{"d_model": 256, "n_kv_head": 1, "norm": "rmsnorm", "rope_fraction": 1.0, "init_std_qkv": 0.0493, "init_std_down": 0.0, "final_lr_fraction": 0.0, "batch_tokens": 262144, "seq_len": 256}
Each number is 200 + 30 x the weight over its row's rms, rounded and kept within 0 to 999. Layers, rows and columns count from 0. The size before them is the row's rms in percent of the matrix's.

# layer 12 MLP up, 896x256, rms 0.14, rows 83-296, columns 64-95
105,165,148,225,203,219,188,257,264,245,186,233,249,211,183,223,208,197,215,226,151,206,191,227,182,166,195,121,167,196,212,189,209
109,162,220,234,232,208,242,166,182,199,263,230,202,208,223,239,196,201,232,160,185,202,218,261,165,206,190,251,181,215,236,184,241
108,155,196,287,161,189,213,167,209,244,257,187,186,186,117,202,174,206,207,213,199,204,212,203,191,255,205,194,228,205,200,236,228
126,216,198,178,204,199,235,182,218,223,248,160,191,181,169,178,134,209,285,291,152,213,224,187,172,175,206,228,166,218,171,204,231
095,184,188,199,257,231,216,242,213,182,218,198,205,213,233,257,172,209,189,194,151,131,224,218,192,226,207,256,167,182,239,212,206
091,186,205,206,243,204,207,222,149,196,188,222,203,223,176,201,174,190,183,190,167,175,242,206,134,205,241,209,151,252,181,200,222
102,207,133,214,144,198,217,184,179,198,270,175,163,208,210,192,162,169,256,237,185,241,165,204,174,207,228,235,255,240,243,224,203
098,191,246,169,199,215,210,222,282,244,217,189,254,211,192,234,216,207,155,155,217,174,221,157,223,254,199,221,208,203,177,192,234
106,217,180,252,189,191,231,163,216,186,179,219,232,173,197,233,141,207,167,250,209,165,153,237,197,184,163,215,176,187,188,189,209
095,209,189,203,239,209,212,209,234,174,221,169,227,205,234,194,123,183,195,218,190,171,176,209,211,206,163,195,161,208,177,190,200
105,184,215,262,219,201,207,207,140,182,211,191,218,158,166,176,184,175,246,183,192,213,198,206,143,201,185,222,188,243,217,200,251
100,181,174,122,218,221,225,217,228,234,193,167,205,174,202,228,198,248,231,186,173,215,231,264,200,222,164,196,207,183,237,155,203
099,155,259,180,249,179,251,100,201,168,170,266,190,189,194,258,271,204,197,187,172,205,192,200,196,190,300,226,210,202,172,177,221
099,210,198,158,215,210,129,248,211,167,173,192,208,204,222,171,196,218,216,225,214,180,227,200,176,213,224,244,170,187,205,176,175
106,247,211,204,230,206,233,187,220,248,178,179,189,220,220,201,186,241,208,243,206,215,185,238,262,263,239,190,203,228,193,222,221
099,224,144,199,155,228,172,200,214,180,149,202,196,159,215,228,198,184,158,202,224,199,239,139,144,212,217,184,281,175,220,201,178
097,189,240,199,188,194,248,234,234,164,186,159,175,204,179,246,192,223,208,201,215,201,212,146,203,236,186,240,208,257,240,192,126
090,235,255,277,227,185,192,183,222,160,151,239,211,214,195,202,202,150,242,227,201,184,173,198,207,196,157,202,235,206,179,192,166
100,155,203,215,234,227,189,185,253,204,187,170,167,223,251,161,175,213,192,178,209,209,186,215,206,196,221,223,204,197,236,213,219
100,229,182,190,204,247,208,223,221,204,173,193,219,175,195,179,173,166,188,225,212,227,219,192,178,199,199,220,136,155,212,183,181
089,167,206,204,178,240,210,192,203,170,197,223,173,202,178,210,136,194,182,154,236,252,214,136,226,208,238,199,194,232,158,153,214
108,210,193,207,182,218,207,219,203,195,151,209,192,221,189,222,219,223,184,153,167,211,196,140,144,130,201,168,189,174,238,194,217
083,250,185,163,153,210,169,211,224,258,202,202,179,224,191,193,173,176,182,203,184,185,151,196,243,196,231,183,194,230,241,202,130
102,199,205,229,241,228,204,164,209,256,177,184,214,193,209,177,199,222,210,174,227,177,244,223,185,185,187,196,195,252,160,212,190
098,217,216,240,166,166,235,184,217,128,234,222,177,234,132,210,214,257,211,197,225,180,236,204,227,174,216,154,218,190,210,245,169
083,186,207,175,193,234,190,173,224,202,176,188,207,193,179,181,200,218,203,210,186,173,238,223,267,217,145,195,165,243,233,207,203
100,196,215,162,205,205,180,226,234,258,230,183,196,191,219,204,155,205,152,174,205,242,241,178,204,181,199,195,250,178,256,175,244
097,234,261,187,168,242,252,244,187,232,222,210,219,170,228,202,170,229,217,200,282,173,175,234,227,235,190,182,213,207,188,191,214
102,209,212,199,213,252,219,205,213,172,191,205,188,194,173,250,179,222,223,154,214,211,225,192,183,211,154,204,217,178,180,190,233
096,186,243,190,162,162,260,206,172,216,174,174,246,180,209,215,217,215,226,195,177,197,195,203,231,196,224,204,157,205,165,150,182
098,182,148,223,209,171,189,144,231,194,248,187,198,216,258,180,187,203,221,182,197,264,219,155,203,230,198,229,219,193,189,249,219
096,212,204,243,130,145,286,218,194,192,228,147,228,229,196,182,246,159,170,207,262,192,165,175,204,189,213,176,179,217,208,219,276
097,201,182,181,182,186,195,172,126,270,220,152,250,203,250,201,242,218,237,200,188,207,214,195,194,182,255,209,233,216,140,230,179
094,184,214,191,180,133,139,244,146,223,194,224,198,163,236,186,196,158,181,159,250,186,176,186,167,214,201,211,185,233,270,214,109
106,195,196,201,161,212,213,179,149,191,246,216,221,251,201,208,218,184,152,190,178,189,208,175,199,210,238,199,199,206,199,210,156
100,182,168,138,186,200,151,195,206,170,279,227,237,169,155,171,183,223,174,163,256,265,229,166,169,160,187,232,181,178,211,198,179
100,184,181,179,179,177,169,129,223,205,210,226,206,213,225,211,195,245,189,260,224,241,207,209,216,228,183,203,245,207,191,181,138
100,197,233,173,250,263,265,204,172,236,188,204,165,204,181,188,218,191,200,170,255,204,202,186,161,267,195,164,186,248,189,202,192
094,179,207,181,163,239,193,183,245,249,191,232,196,231,162,183,157,162,152,203,208,223,260,184,221,207,179,210,216,201,199,177,207
099,189,206,202,258,251,238,210,180,217,192,199,206,151,210,224,241,217,157,189,183,173,157,161,137,192,219,222,199,228,216,195,214
100,183,185,196,225,171,193,179,200,173,249,149,178,228,219,165,191,202,180,221,186,238,211,193,194,176,193,215,203,185,222,208,263
101,219,196,193,222,182,187,193,167,187,230,187,201,150,181,184,172,228,214,204,225,236,236,197,186,191,204,202,174,165,240,165,161
101,147,192,176,238,197,229,233,214,186,169,199,240,202,187,201,211,167,211,155,203,228,227,217,256,182,208,212,208,219,175,246,205
098,204,148,182,190,195,223,181,222,141,196,260,243,216,227,184,176,201,214,198,223,181,190,189,177,119,219,166,234,175,187,158,178
099,261,215,183,206,198,204,205,204,196,210,177,221,194,207,279,232,199,194,174,188,216,161,190,168,139,221,201,178,214,160,176,214
085,223,181,185,230,249,190,217,205,180,217,173,248,192,275,170,155,198,174,156,211,186,199,183,197,190,179,207,185,216,201,160,206
097,168,216,225,202,229,227,237,228,218,255,201,248,194,185,207,183,202,206,160,198,188,229,224,126,200,208,191,213,205,184,241,143
098,268,202,261,230,213,211,182,192,140,184,156,243,188,197,220,255,236,211,124,177,190,156,240,183,170,174,183,218,268,219,215,156
101,247,194,209,163,237,205,219,170,208,179,230,173,238,211,204,163,205,205,141,214,182,233,204,188,180,223,208,257,211,207,210,194
098,209,123,270,187,276,188,178,237,187,194,196,191,166,200,163,171,184,170,178,207,186,230,221,137,221,172,215,204,273,188,182,145
092,193,173,221,287,186,211,206,198,179,262,210,230,152,202,202,252,152,253,250,164,198,125,248,173,187,201,209,128,199,226,165,148
094,199,232,216,198,242,215,179,200,222,215,220,241,222,217,175,234,188,210,200,181,230,236,210,192,229,177,226,146,155,187,214,223
088,157,159,194,235,206,210,177,260,213,267,212,168,185,183,204,147,168,185,214,241,227,226,204,184,166,233,208,139,171,166,192,280
099,176,217,147,196,208,218,250,162,187,195,184,184,185,183,214,156,151,189,213,210,159,216,164,195,188,179,147,221,237,247,212,199
102,142,230,208,199,177,215,148,183,222,190,238,176,191,150,204,216,206,247,226,128,220,209,188,257,223,196,174,223,216,261,213,224
094,188,191,208,217,277,165,173,175,175,231,165,148,145,211,142,187,188,226,234,154,187,182,199,177,190,188,206,249,224,253,145,168
099,173,247,180,227,228,281,185,210,152,253,225,202,187,177,210,172,238,231,211,185,220,210,284,181,174,178,194,205,191,198,199,162
090,239,245,229,167,194,149,206,200,222,208,159,244,206,129,184,233,244,258,162,216,200,203,207,210,188,113,182,167,153,203,238,165
109,232,275,203,209,209,225,192,205,222,231,227,201,233,228,189,207,237,244,201,188,197,198,206,215,249,275,244,250,207,226,169,207
096,163,165,195,193,219,167,165,217,169,214,178,175,168,231,187,208,242,243,205,228,223,167,221,243,256,182,186,189,224,177,219,143
097,193,225,180,202,189,200,167,187,156,183,190,248,201,149,151,193,205,224,205,198,163,195,164,208,221,186,189,265,178,245,164,191
102,165,170,189,201,208,209,191,187,207,227,212,188,229,199,130,246,146,176,210,193,210,175,217,206,235,200,179,231,210,183,216,179
092,131,203,187,182,197,214,222,204,172,203,170,222,249,183,173,205,212,202,175,173,202,223,185,245,245,267,185,125,180,177,185,199
099,182,208,172,196,214,165,133,227,219,219,220,210,176,127,170,232,211,180,201,178,199,200,205,199,202,209,217,171,208,230,199,149
085,218,230,170,183,196,140,210,144,223,217,170,230,165,225,169,218,227,199,188,146,183,212,236,200,206,183,171,178,175,190,177,212
106,211,208,207,249,166,253,204,283,215,224,196,219,268,201,174,188,185,231,164,207,202,187,220,233,158,207,200,190,167,150,164,220
086,217,255,183,223,121,183,204,207,223,191,147,153,183,190,182,215,234,218,231,149,200,222,229,169,222,178,229,161,225,231,227,200
102,228,165,162,215,239,223,187,214,189,167,217,262,258,194,202,226,107,208,209,180,178,163,175,223,228,181,175,245,208,174,240,240
104,221,177,229,248,199,133,154,186,168,225,213,185,228,187,215,207,168,227,150,122,231,196,188,173,251,235,189,258,201,191,150,148
110,181,190,190,220,250,191,219,184,222,213,212,212,183,216,236,174,187,170,214,252,170,172,216,202,234,213,219,193,225,229,168,183
105,210,191,251,200,207,188,170,208,203,152,165,153,213,236,234,173,275,227,249,227,206,231,198,159,128,215,186,173,210,157,236,230
116,176,199,173,201,236,236,195,244,188,267,264,181,219,168,171,209,254,178,166,184,192,189,158,182,177,130,232,179,162,194,191,191
100,190,210,197,174,185,177,233,210,163,209,165,169,177,188,235,235,204,163,191,223,210,239,212,210,194,192,174,168,237,211,153,198
104,166,177,226,207,190,253,187,169,217,217,206,178,211,208,180,174,157,172,160,256,231,188,180,196,195,179,218,167,157,208,199,173
094,167,268,180,211,203,166,193,150,203,233,182,212,233,169,201,212,207,274,191,233,152,218,187,181,143,190,168,180,246,206,188,185
101,244,127,189,236,206,209,217,160,156,176,194,196,230,207,148,220,212,214,208,165,215,224,217,169,177,211,230,192,208,157,174,257
103,233,193,187,252,295,235,201,203,154,198,251,220,168,232,227,173,200,219,202,247,219,166,204,160,257,154,199,231,221,148,203,204
108,226,205,225,204,203,185,197,195,251,205,204,187,200,176,239,192,155,192,212,198,205,198,162,173,256,192,243,185,242,218,241,178
093,232,202,186,231,202,247,233,202,171,257,200,200,171,176,190,227,198,212,259,204,239,168,244,173,212,247,212,187,192,210,238,266
095,221,238,202,119,172,202,210,217,253,265,178,216,185,166,247,175,207,192,144,246,206,231,191,152,197,143,182,181,194,209,180,238
104,177,217,203,182,213,202,178,229,193,220,162,205,202,159,219,234,234,159,217,187,221,124,171,196,233,197,207,193,242,240,162,207
091,231,215,217,241,194,214,199,197,171,220,172,203,205,222,203,235,246,219,167,206,256,232,196,174,157,200,226,221,167,190,225,188
113,203,245,176,215,184,224,220,208,185,201,221,192,216,201,206,306,221,194,237,209,193,159,227,223,149,180,209,228,259,236,163,227
106,188,156,189,212,236,227,243,260,233,143,235,167,220,224,177,207,163,218,205,212,239,179,217,203,228,176,198,206,181,175,193,203
100,210,206,208,255,202,166,170,226,180,183,178,223,172,195,229,198,168,193,173,227,254,220,156,150,232,233,203,232,212,224,188,198
094,259,160,208,222,200,186,235,235,174,193,221,206,251,151,229,244,181,191,268,198,198,243,145,160,201,256,189,261,216,226,237,163
100,234,213,186,225,181,216,211,252,209,206,149,204,204,181,212,195,219,227,233,234,208,210,276,188,205,212,189,198,161,169,215,169
097,226,184,230,181,194,197,189,200,148,160,233,122,245,184,186,199,242,230,208,141,218,235,194,160,221,212,243,173,215,148,184,181
104,156,208,194,229,196,223,190,183,208,191,188,210,201,235,152,180,178,273,169,230,207,207,184,214,187,150,215,188,225,253,148,220
098,232,222,163,185,174,197,175,235,189,170,200,202,189,191,208,197,217,191,150,204,180,170,184,176,222,236,159,234,175,208,209,132
099,211,159,241,180,222,197,203,189,163,201,194,210,275,198,234,221,221,197,223,161,235,177,224,241,144,192,223,194,192,260,191,142
098,148,230,205,245,208,199,190,204,211,207,178,209,261,185,203,142,170,175,136,232,240,173,200,187,166,157,209,224,183,212,219,221
102,197,182,229,242,223,239,195,207,265,179,184,172,137,181,220,197,197,207,217,240,184,109,192,228,230,225,172,211,182,173,185,137
110,241,213,205,228,249,184,193,218,204,204,210,217,178,131,188,193,220,156,152,260,203,194,191,216,145,201,204,176,212,206,216,206
096,169,179,207,225,209,156,192,183,202,185,213,312,197,151,194,180,162,219,203,220,228,195,190,194,232,223,258,253,208,155,227,215
111,196,215,224,217,223,145,245,194,166,246,204,227,206,240,207,207,184,197,175,207,130,168,178,201,196,239,186,224,177,223,98,181
108,222,190,190,200,222,234,117,144,166,174,202,190,192,224,258,197,195,267,216,276,197,126,185,209,196,186,214,183,212,227,179,146
092,204,178,190,261,211,229,242,167,225,141,212,214,237,152,194,122,256,212,194,178,190,195,146,188,169,204,222,200,204,196,202,200
092,185,175,208,222,175,179,191,214,177,198,171,225,182,200,218,231,256,200,192,159,184,172,182,225,147,188,184,200,245,245,131,256
108,213,258,128,236,212,179,210,175,218,176,165,189,262,178,133,146,210,207,220,222,174,239,239,171,176,168,223,222,137,179,193,193
086,158,210,244,223,204,170,199,228,225,230,188,141,211,268,176,167,165,257,178,239,154,199,246,233,222,207,237,220,220,262,147,204
108,189,175,196,159,213,234,178,167,203,185,154,207,232,202,193,217,188,231,243,228,228,158,193,256,130,256,213,187,203,139,165,214
099,219,203,195,222,177,200,208,170,213,209,223,167,167,173,205,201,203,234,241,256,212,208,175,181,217,165,209,257,174,231,184,162
096,197,190,214,232,208,158,235,174,244,183,222,197,248,233,261,191,256,215,176,187,194,206,197,183,250,216,214,191,225,174,211,212
105,144,251,247,213,169,199,179,204,193,242,169,144,124,178,160,222,163,167,227,180,201,226,188,191,218,183,172,218,205,193,205,201
097,254,195,180,204,206,171,190,197,231,231,203,181,177,160,221,210,205,205,232,158,197,224,198,167,151,228,177,184,197,202,252,222
094,213,221,166,191,219,214,208,248,219,218,164,199,186,223,196,252,212,224,227,151,205,237,228,262,226,227,207,217,226,244,192,238
099,267,217,154,188,226,203,247,166,213,198,208,193,150,140,227,201,235,186,205,172,189,192,158,179,203,186,201,209,201,235,271,178
107,187,175,231,239,227,169,175,204,192,219,254,244,240,259,231,210,237,172,240,228,207,252,197,158,165,184,233,200,213,169,194,201
104,191,198,185,242,211,178,186,212,176,183,182,195,237,212,206,230,176,185,217,160,218,201,138,206,232,185,164,224,218,207,204,164
098,254,198,193,173,192,156,182,206,175,180,196,242,166,214,216,149,152,226,174,213,218,215,183,233,233,236,206,185,208,205,224,208
107,203,202,193,249,190,204,166,244,194,290,253,202,218,196,195,232,183,269,186,212,213,186,153,190,244,169,186,194,267,161,181,173
100,190,216,154,161,209,203,214,176,224,171,196,201,170,224,237,222,159,164,170,202,197,246,226,204,184,204,216,253,186,173,225,200
077,167,203,205,206,229,173,194,210,268,176,201,230,207,218,215,230,180,218,204,166,162,233,178,190,211,180,221,206,203,228,192,184
102,202,200,271,203,208,202,151,191,194,223,222,213,237,199,193,184,248,223,198,200,209,177,229,194,176,170,215,196,183,214,219,197
100,167,226,145,116,160,219,225,234,222,288,199,162,205,191,179,167,153,168,225,231,151,207,192,182,144,186,196,151,229,189,197,187
112,159,202,207,211,206,218,248,169,217,191,206,187,184,173,188,195,173,186,216,210,178,197,212,167,201,209,204,223,189,241,147,219
098,153,189,180,219,156,216,199,191,185,244,213,198,215,191,188,154,162,246,218,211,183,183,204,197,180,189,175,276,208,225,194,238
098,206,204,188,209,220,181,152,145,175,201,165,191,215,184,156,148,205,208,162,202,181,212,218,149,196,233,217,224,220,215,213,134
083,183,216,209,185,192,171,189,217,210,227,178,167,183,274,238,214,252,191,173,250,187,188,210,231,179,246,198,219,154,188,184,198
104,193,240,243,194,179,243,192,166,196,207,215,193,187,216,147,126,199,211,212,211,181,204,222,218,185,225,178,242,211,220,280,193
097,225,133,252,194,196,222,211,184,165,137,207,194,213,243,171,151,190,228,186,206,231,184,204,185,177,230,190,247,169,208,197,131
103,168,235,238,179,217,249,277,173,216,170,222,216,213,144,208,209,227,207,186,179,227,171,202,293,213,177,199,190,167,221,234,112
105,239,245,199,168,202,303,182,178,205,211,256,195,194,252,185,229,227,213,230,205,230,179,223,226,192,265,214,247,199,126,216,213
104,175,208,193,180,174,218,195,159,164,232,185,202,196,226,193,192,160,183,210,198,184,193,234,156,202,197,214,165,189,258,202,189
097,179,221,220,233,216,167,195,168,189,197,209,183,234,212,234,171,204,192,269,230,163,163,198,185,221,170,226,249,245,164,150,207
104,182,189,158,199,139,213,229,182,231,201,248,171,200,207,203,174,190,203,243,185,205,229,212,192,184,247,247,149,211,247,238,219
100,223,254,231,176,179,223,196,165,155,242,215,226,205,205,210,246,219,227,180,225,218,224,243,182,162,191,260,176,184,147,145,236
099,190,212,160,197,224,178,223,177,219,241,208,180,148,163,178,162,197,198,185,205,188,132,176,161,244,208,199,189,234,180,212,211
103,216,202,204,188,211,184,168,201,183,163,202,131,201,188,161,222,229,225,247,212,207,211,254,201,162,243,204,210,214,255,242,198
113,250,225,196,223,189,209,155,205,213,197,203,206,184,236,127,188,181,204,205,250,143,166,165,188,191,198,204,236,173,186,213,159
103,197,204,232,206,251,209,155,162,153,170,229,204,173,199,198,197,192,213,223,219,147,195,168,160,156,235,170,204,201,174,214,242
111,243,169,236,225,141,226,170,209,243,197,261,241,233,194,180,206,186,203,246,176,239,212,179,134,221,204,254,210,227,215,201,184
101,184,246,204,194,228,149,133,160,177,218,242,220,185,135,228,115,173,188,226,212,210,198,207,171,192,208,229,180,158,199,205,236
096,204,176,216,156,187,191,152,223,199,237,134,206,210,206,210,252,213,197,171,205,204,222,216,211,152,238,141,236,211,171,198,203
096,161,150,187,167,176,198,224,226,215,207,216,166,206,213,206,209,168,201,231,211,243,246,190,200,197,223,218,190,144,195,162,182
096,200,218,256,240,200,222,169,172,175,254,181,238,174,195,218,221,186,158,200,170,252,241,244,156,177,214,221,169,204,257,260,232
079,141,124,178,261,156,263,223,162,152,159,170,201,188,137,205,194,232,216,186,169,162,211,214,197,243,252,179,204,216,223,159,182
096,226,173,230,131,206,168,189,181,235,239,160,160,235,159,110,116,247,186,231,229,163,160,188,194,207,198,234,200,173,211,213,185
107,172,230,179,170,238,191,228,149,212,151,219,194,202,245,216,212,214,170,165,210,219,215,198,219,215,157,244,186,223,212,193,208
102,199,189,197,225,254,236,165,192,225,117,247,199,184,183,225,123,234,265,158,262,231,213,200,223,241,213,192,162,202,165,189,179
105,220,190,243,243,253,172,175,192,192,213,152,200,162,175,153,188,178,238,191,228,176,199,183,151,207,245,208,174,215,198,192,170
098,212,167,236,194,247,228,186,217,221,230,184,185,210,184,183,148,250,197,214,196,233,200,230,193,182,159,229,120,192,214,209,199
099,247,224,192,221,142,210,197,187,177,181,228,203,186,156,187,203,171,234,227,200,191,187,163,173,188,164,226,173,203,184,189,218
104,260,189,200,254,208,184,212,148,156,187,191,196,175,250,235,228,245,213,204,248,228,196,177,183,177,180,207,259,228,281,225,172
103,231,172,265,166,186,171,199,182,217,201,168,157,233,237,145,142,202,211,274,235,173,181,190,239,198,175,211,197,210,193,234,208
081,150,217,197,216,237,217,200,211,192,246,207,178,181,206,218,250,217,217,176,224,126,143,176,276,162,177,209,171,253,197,213,203
103,171,234,159,205,245,188,150,151,215,173,189,179,200,165,219,189,170,188,222,188,210,228,185,195,131,219,213,237,208,185,250,248
085,208,259,194,200,177,223,241,221,132,177,165,209,187,184,197,205,189,218,199,246,224,200,191,200,191,212,244,199,222,208,211,195
099,210,192,247,232,205,197,186,220,229,175,241,222,190,172,196,197,204,228,155,263,165,165,215,174,230,265,241,232,247,175,204,244
096,191,309,168,188,153,220,240,203,230,255,219,206,219,134,157,189,237,222,152,171,180,206,195,184,215,207,245,182,242,231,138,176
097,170,188,222,236,189,195,221,169,195,216,201,253,208,170,161,215,235,227,199,166,209,198,190,196,143,185,149,165,271,240,188,165
093,200,253,172,191,132,245,211,185,249,199,211,244,178,150,178,183,239,270,208,196,266,245,185,190,199,199,171,217,193,149,202,171
094,190,213,224,211,225,234,228,174,177,218,241,196,148,211,217,207,255,194,180,149,184,267,175,153,202,177,254,248,247,185,249,230
103,157,208,218,178,234,227,206,190,215,179,220,181,157,162,198,212,203,250,195,206,251,204,201,276,211,252,180,206,147,230,163,173
095,204,211,196,175,226,214,237,206,178,200,196,245,255,244,199,199,280,205,146,163,225,161,194,200,221,237,187,240,197,214,205,162
099,182,228,213,211,205,262,231,226,205,189,245,230,165,195,189,224,148,144,169,154,168,196,176,178,155,160,208,196,142,151,222,196
105,174,161,238,206,239,197,195,114,289,183,249,216,188,206,229,198,186,200,157,212,204,226,215,198,219,192,183,179,238,203,193,183
095,172,202,219,231,214,244,203,221,184,260,195,241,154,237,213,162,193,226,105,212,167,172,197,200,229,212,223,187,231,265,181,152
102,196,216,181,232,238,215,216,142,179,186,167,181,225,186,183,228,196,208,197,266,193,161,186,147,166,199,207,200,186,148,177,230
097,193,223,196,187,173,194,209,217,169,217,193,208,159,209,193,177,209,195,149,167,214,198,211,164,164,217,234,270,207,187,204,231
111,229,174,137,238,214,171,176,138,221,200,186,213,174,189,202,171,204,208,195,213,199,170,174,244,158,118,184,198,237,186,196,209
095,172,259,219,141,215,155,247,176,178,205,196,171,171,215,182,188,229,213,191,170,205,245,273,219,167,147,177,209,205,182,166,133
100,244,220,197,229,210,186,207,248,155,230,148,206,216,163,219,212,189,187,205,249,186,160,234,193,219,219,173,201,179,160,158,227
099,210,191,198,216,226,191,165,260,192,195,178,186,233,172,189,193,213,197,208,175,182,168,148,193,164,152,184,209,222,196,216,158
096,187,200,232,182,178,220,206,172,211,259,252,232,205,266,185,184,198,138,157,147,165,213,202,190,183,190,176,227,218,253,231,187
094,216,236,159,150,227,165,208,207,251,202,174,216,213,179,211,192,134,183,252,202,216,249,182,184,195,241,191,221,207,199,148,196
089,195,204,173,219,234,196,174,238,198,244,183,250,229,204,204,174,201,238,221,235,195,195,252,232,242,199,209,208,175,206,215,228
090,183,185,189,133,189,211,207,244,201,156,263,228,167,273,219,132,257,236,151,182,201,228,248,131,177,223,192,190,224,199,178,228
097,243,181,145,207,220,235,237,202,156,180,227,207,177,195,234,218,222,268,214,205,181,193,199,198,179,202,216,215,263,247,154,238
109,208,209,242,247,200,255,174,178,161,196,192,217,205,174,200,219,175,206,181,155,175,168,203,180,170,193,239,165,228,243,146,206
107,184,228,204,168,159,164,162,230,249,178,199,159,229,215,192,217,195,237,191,143,175,173,233,234,192,178,228,205,216,190,171,246
100,172,181,238,204,201,213,214,216,172,234,172,201,218,245,239,126,207,237,193,170,177,169,203,181,180,191,196,178,201,179,259,213
085,231,254,166,186,144,231,257,205,221,161,148,220,130,219,204,161,277,213,283,142,189,217,158,176,203,129,220,258,219,253,199,222
094,227,205,181,218,245,192,200,169,194,270,142,193,215,203,243,250,188,208,207,191,172,190,211,201,173,171,151,164,233,252,145,219
094,170,195,204,209,232,244,201,194,205,208,177,197,201,258,218,186,192,184,133,169,191,199,240,211,184,209,202,148,210,216,227,203
099,201,260,194,210,170,199,228,219,183,218,156,263,218,177,202,213,190,207,177,199,231,171,181,174,178,167,253,190,218,251,234,129
096,132,195,160,212,191,206,209,195,231,267,239,235,174,200,161,183,171,206,206,268,136,191,219,174,181,201,273,212,187,189,189,183
104,218,188,179,176,155,162,209,227,170,232,165,233,214,186,218,186,163,227,182,158,231,166,98,172,206,159,204,185,192,215,240,196
100,155,230,215,146,233,217,196,234,185,271,255,212,152,170,210,203,160,219,235,219,200,188,146,173,201,176,213,167,213,197,168,172
106,216,237,158,230,192,137,255,164,121,191,259,191,194,216,220,172,221,191,275,189,189,164,181,214,144,262,196,219,192,195,183,194
099,130,220,180,175,202,129,232,231,132,198,182,128,225,133,233,220,268,223,249,136,145,181,214,282,226,179,148,221,228,197,210,193
101,237,205,189,193,213,247,185,196,168,199,190,227,247,227,255,207,175,161,189,189,165,175,191,173,225,241,183,175,145,157,193,214
102,298,177,207,180,189,220,213,216,163,219,263,178,246,184,208,171,188,190,258,180,216,180,207,205,207,174,219,275,223,161,223,204
102,220,221,231,190,205,253,187,219,194,189,235,223,226,209,185,120,210,154,233,200,181,170,188,201,193,256,188,254,277,202,251,249
098,182,212,203,193,184,204,206,250,181,183,149,169,223,222,218,180,151,206,221,179,190,160,203,183,198,256,232,260,221,307,224,271
094,180,208,159,137,134,184,229,175,187,210,202,268,210,186,177,214,130,186,187,224,172,143,158,179,233,202,178,222,280,172,178,215
103,212,187,182,210,222,181,209,256,244,227,181,188,224,183,202,187,209,215,197,205,176,165,202,249,187,236,149,262,139,130,176,200
098,200,212,162,210,197,201,177,217,181,209,191,196,195,180,211,166,227,222,206,197,214,188,152,200,185,207,188,200,204,210,180,206
108,169,167,222,161,223,216,243,205,184,272,201,209,206,196,138,197,242,228,203,197,220,190,206,171,151,225,210,212,199,209,178,115
107,183,143,208,212,251,234,200,176,188,236,232,232,169,210,233,186,155,221,236,167,180,222,220,233,208,187,180,230,155,204,180,203
099,180,208,152,245,197,201,227,193,202,192,228,175,152,186,164,236,142,203,179,213,195,173,154,252,214,206,208,212,193,243,214,224
105,181,123,174,180,189,164,173,163,213,158,249,186,213,231,195,205,207,195,185,270,199,236,258,178,155,199,226,256,158,190,140,186
097,161,185,159,188,242,185,160,205,160,207,214,271,180,183,207,226,213,246,231,210,229,212,254,181,210,120,149,221,254,181,178,246
094,170,220,196,213,198,223,182,213,188,183,213,191,174,211,172,230,200,151,220,183,194,193,208,161,219,186,205,253,218,248,262,208
099,155,191,195,220,146,194,191,166,169,182,195,201,117,201,190,212,154,241,163,189,213,227,209,198,182,196,195,132,236,232,151,206
095,180,195,203,237,202,192,136,189,208,215,196,243,228,249,221,179,186,168,162,160,191,158,172,175,163,182,263,215,231,199,175,247
096,135,145,175,184,234,249,190,130,209,230,241,155,195,247,237,280,174,171,200,185,200,230,230,171,165,143,248,246,219,199,148,167
096,140,192,160,213,240,244,187,165,192,177,217,233,212,137,195,183,224,223,192,223,178,203,150,204,204,193,213,242,161,234,214,144
082,227,234,207,190,209,209,296,147,175,227,225,205,205,172,171,195,189,180,231,191,251,190,180,215,200,229,197,261,234,200,172,164
091,165,218,155,238,167,184,187,191,145,176,244,211,200,198,192,186,218,239,192,215,183,204,198,214,183,129,200,241,168,212,162,155
105,150,233,191,194,177,161,191,191,225,259,211,221,211,213,204,156,198,198,220,215,217,196,220,229,220,230,188,211,137,193,154,213
099,232,163,196,196,200,197,179,260,158,195,202,194,235,191,248,153,164,209,212,190,228,218,193,212,193,202,209,140,179,177,212,224
099,170,175,188,191,186,226,175,206,142,253,149,196,188,202,192,206,241,202,121,197,177,242,150,210,183,219,223,177,242,198,226,206
090,180,232,222,231,195,209,199,184,190,214,180,156,230,199,227,206,192,154,151,248,259,178,233,148,203,215,209,219,225,249,198,193
090,193,198,236,231,216,171,186,152,201,208,161,173,193,218,184,175,248,198,204,194,215,193,152,222,160,150,196,212,206,253,166,197
091,242,229,183,207,212,159,225,199,189,245,204,189,228,229,191,177,250,238,207,207,242,169,200,260,230,190,219,273,183,178,206,152
098,208,254,175,223,243,190,229,175,141,164,188,201,209,175,213,199,207,155,170,177,188,240,231,224,166,178,191,184,167,187,240,239
105,167,237,177,287,200,130,156,211,157,218,243,220,162,219,190,184,202,203,231,220,201,119,185,128,189,205,169,205,250,218,190,148
097,228,137,186,251,193,205,208,215,239,276,215,240,184,203,203,237,237,214,227,230,192,180,174,214,205,232,170,170,192,210,197,203
104,156,182,152,217,178,206,199,191,191,226,282,171,166,217,244,159,187,264,220,182,202,187,202,199,214,186,170,199,221,225,170,161
092,178,178,214,214,183,209,198,231,107,205,177,138,179,207,209,172,132,228,175,171,184,185,174,235,196,228,136,166,215,169,230,234
103,219,145,213,179,222,189,189,245,100,140,196,182,176,220,223,211,150,217,234,177,224,183,166,162,196,159,227,201,217,243,144,220
093,140,136,178,158,281,243,238,177,191,218,176,223,209,207,192,202,243,214,196,193,248,214,215,258,189,217,168,194,238,218,264,144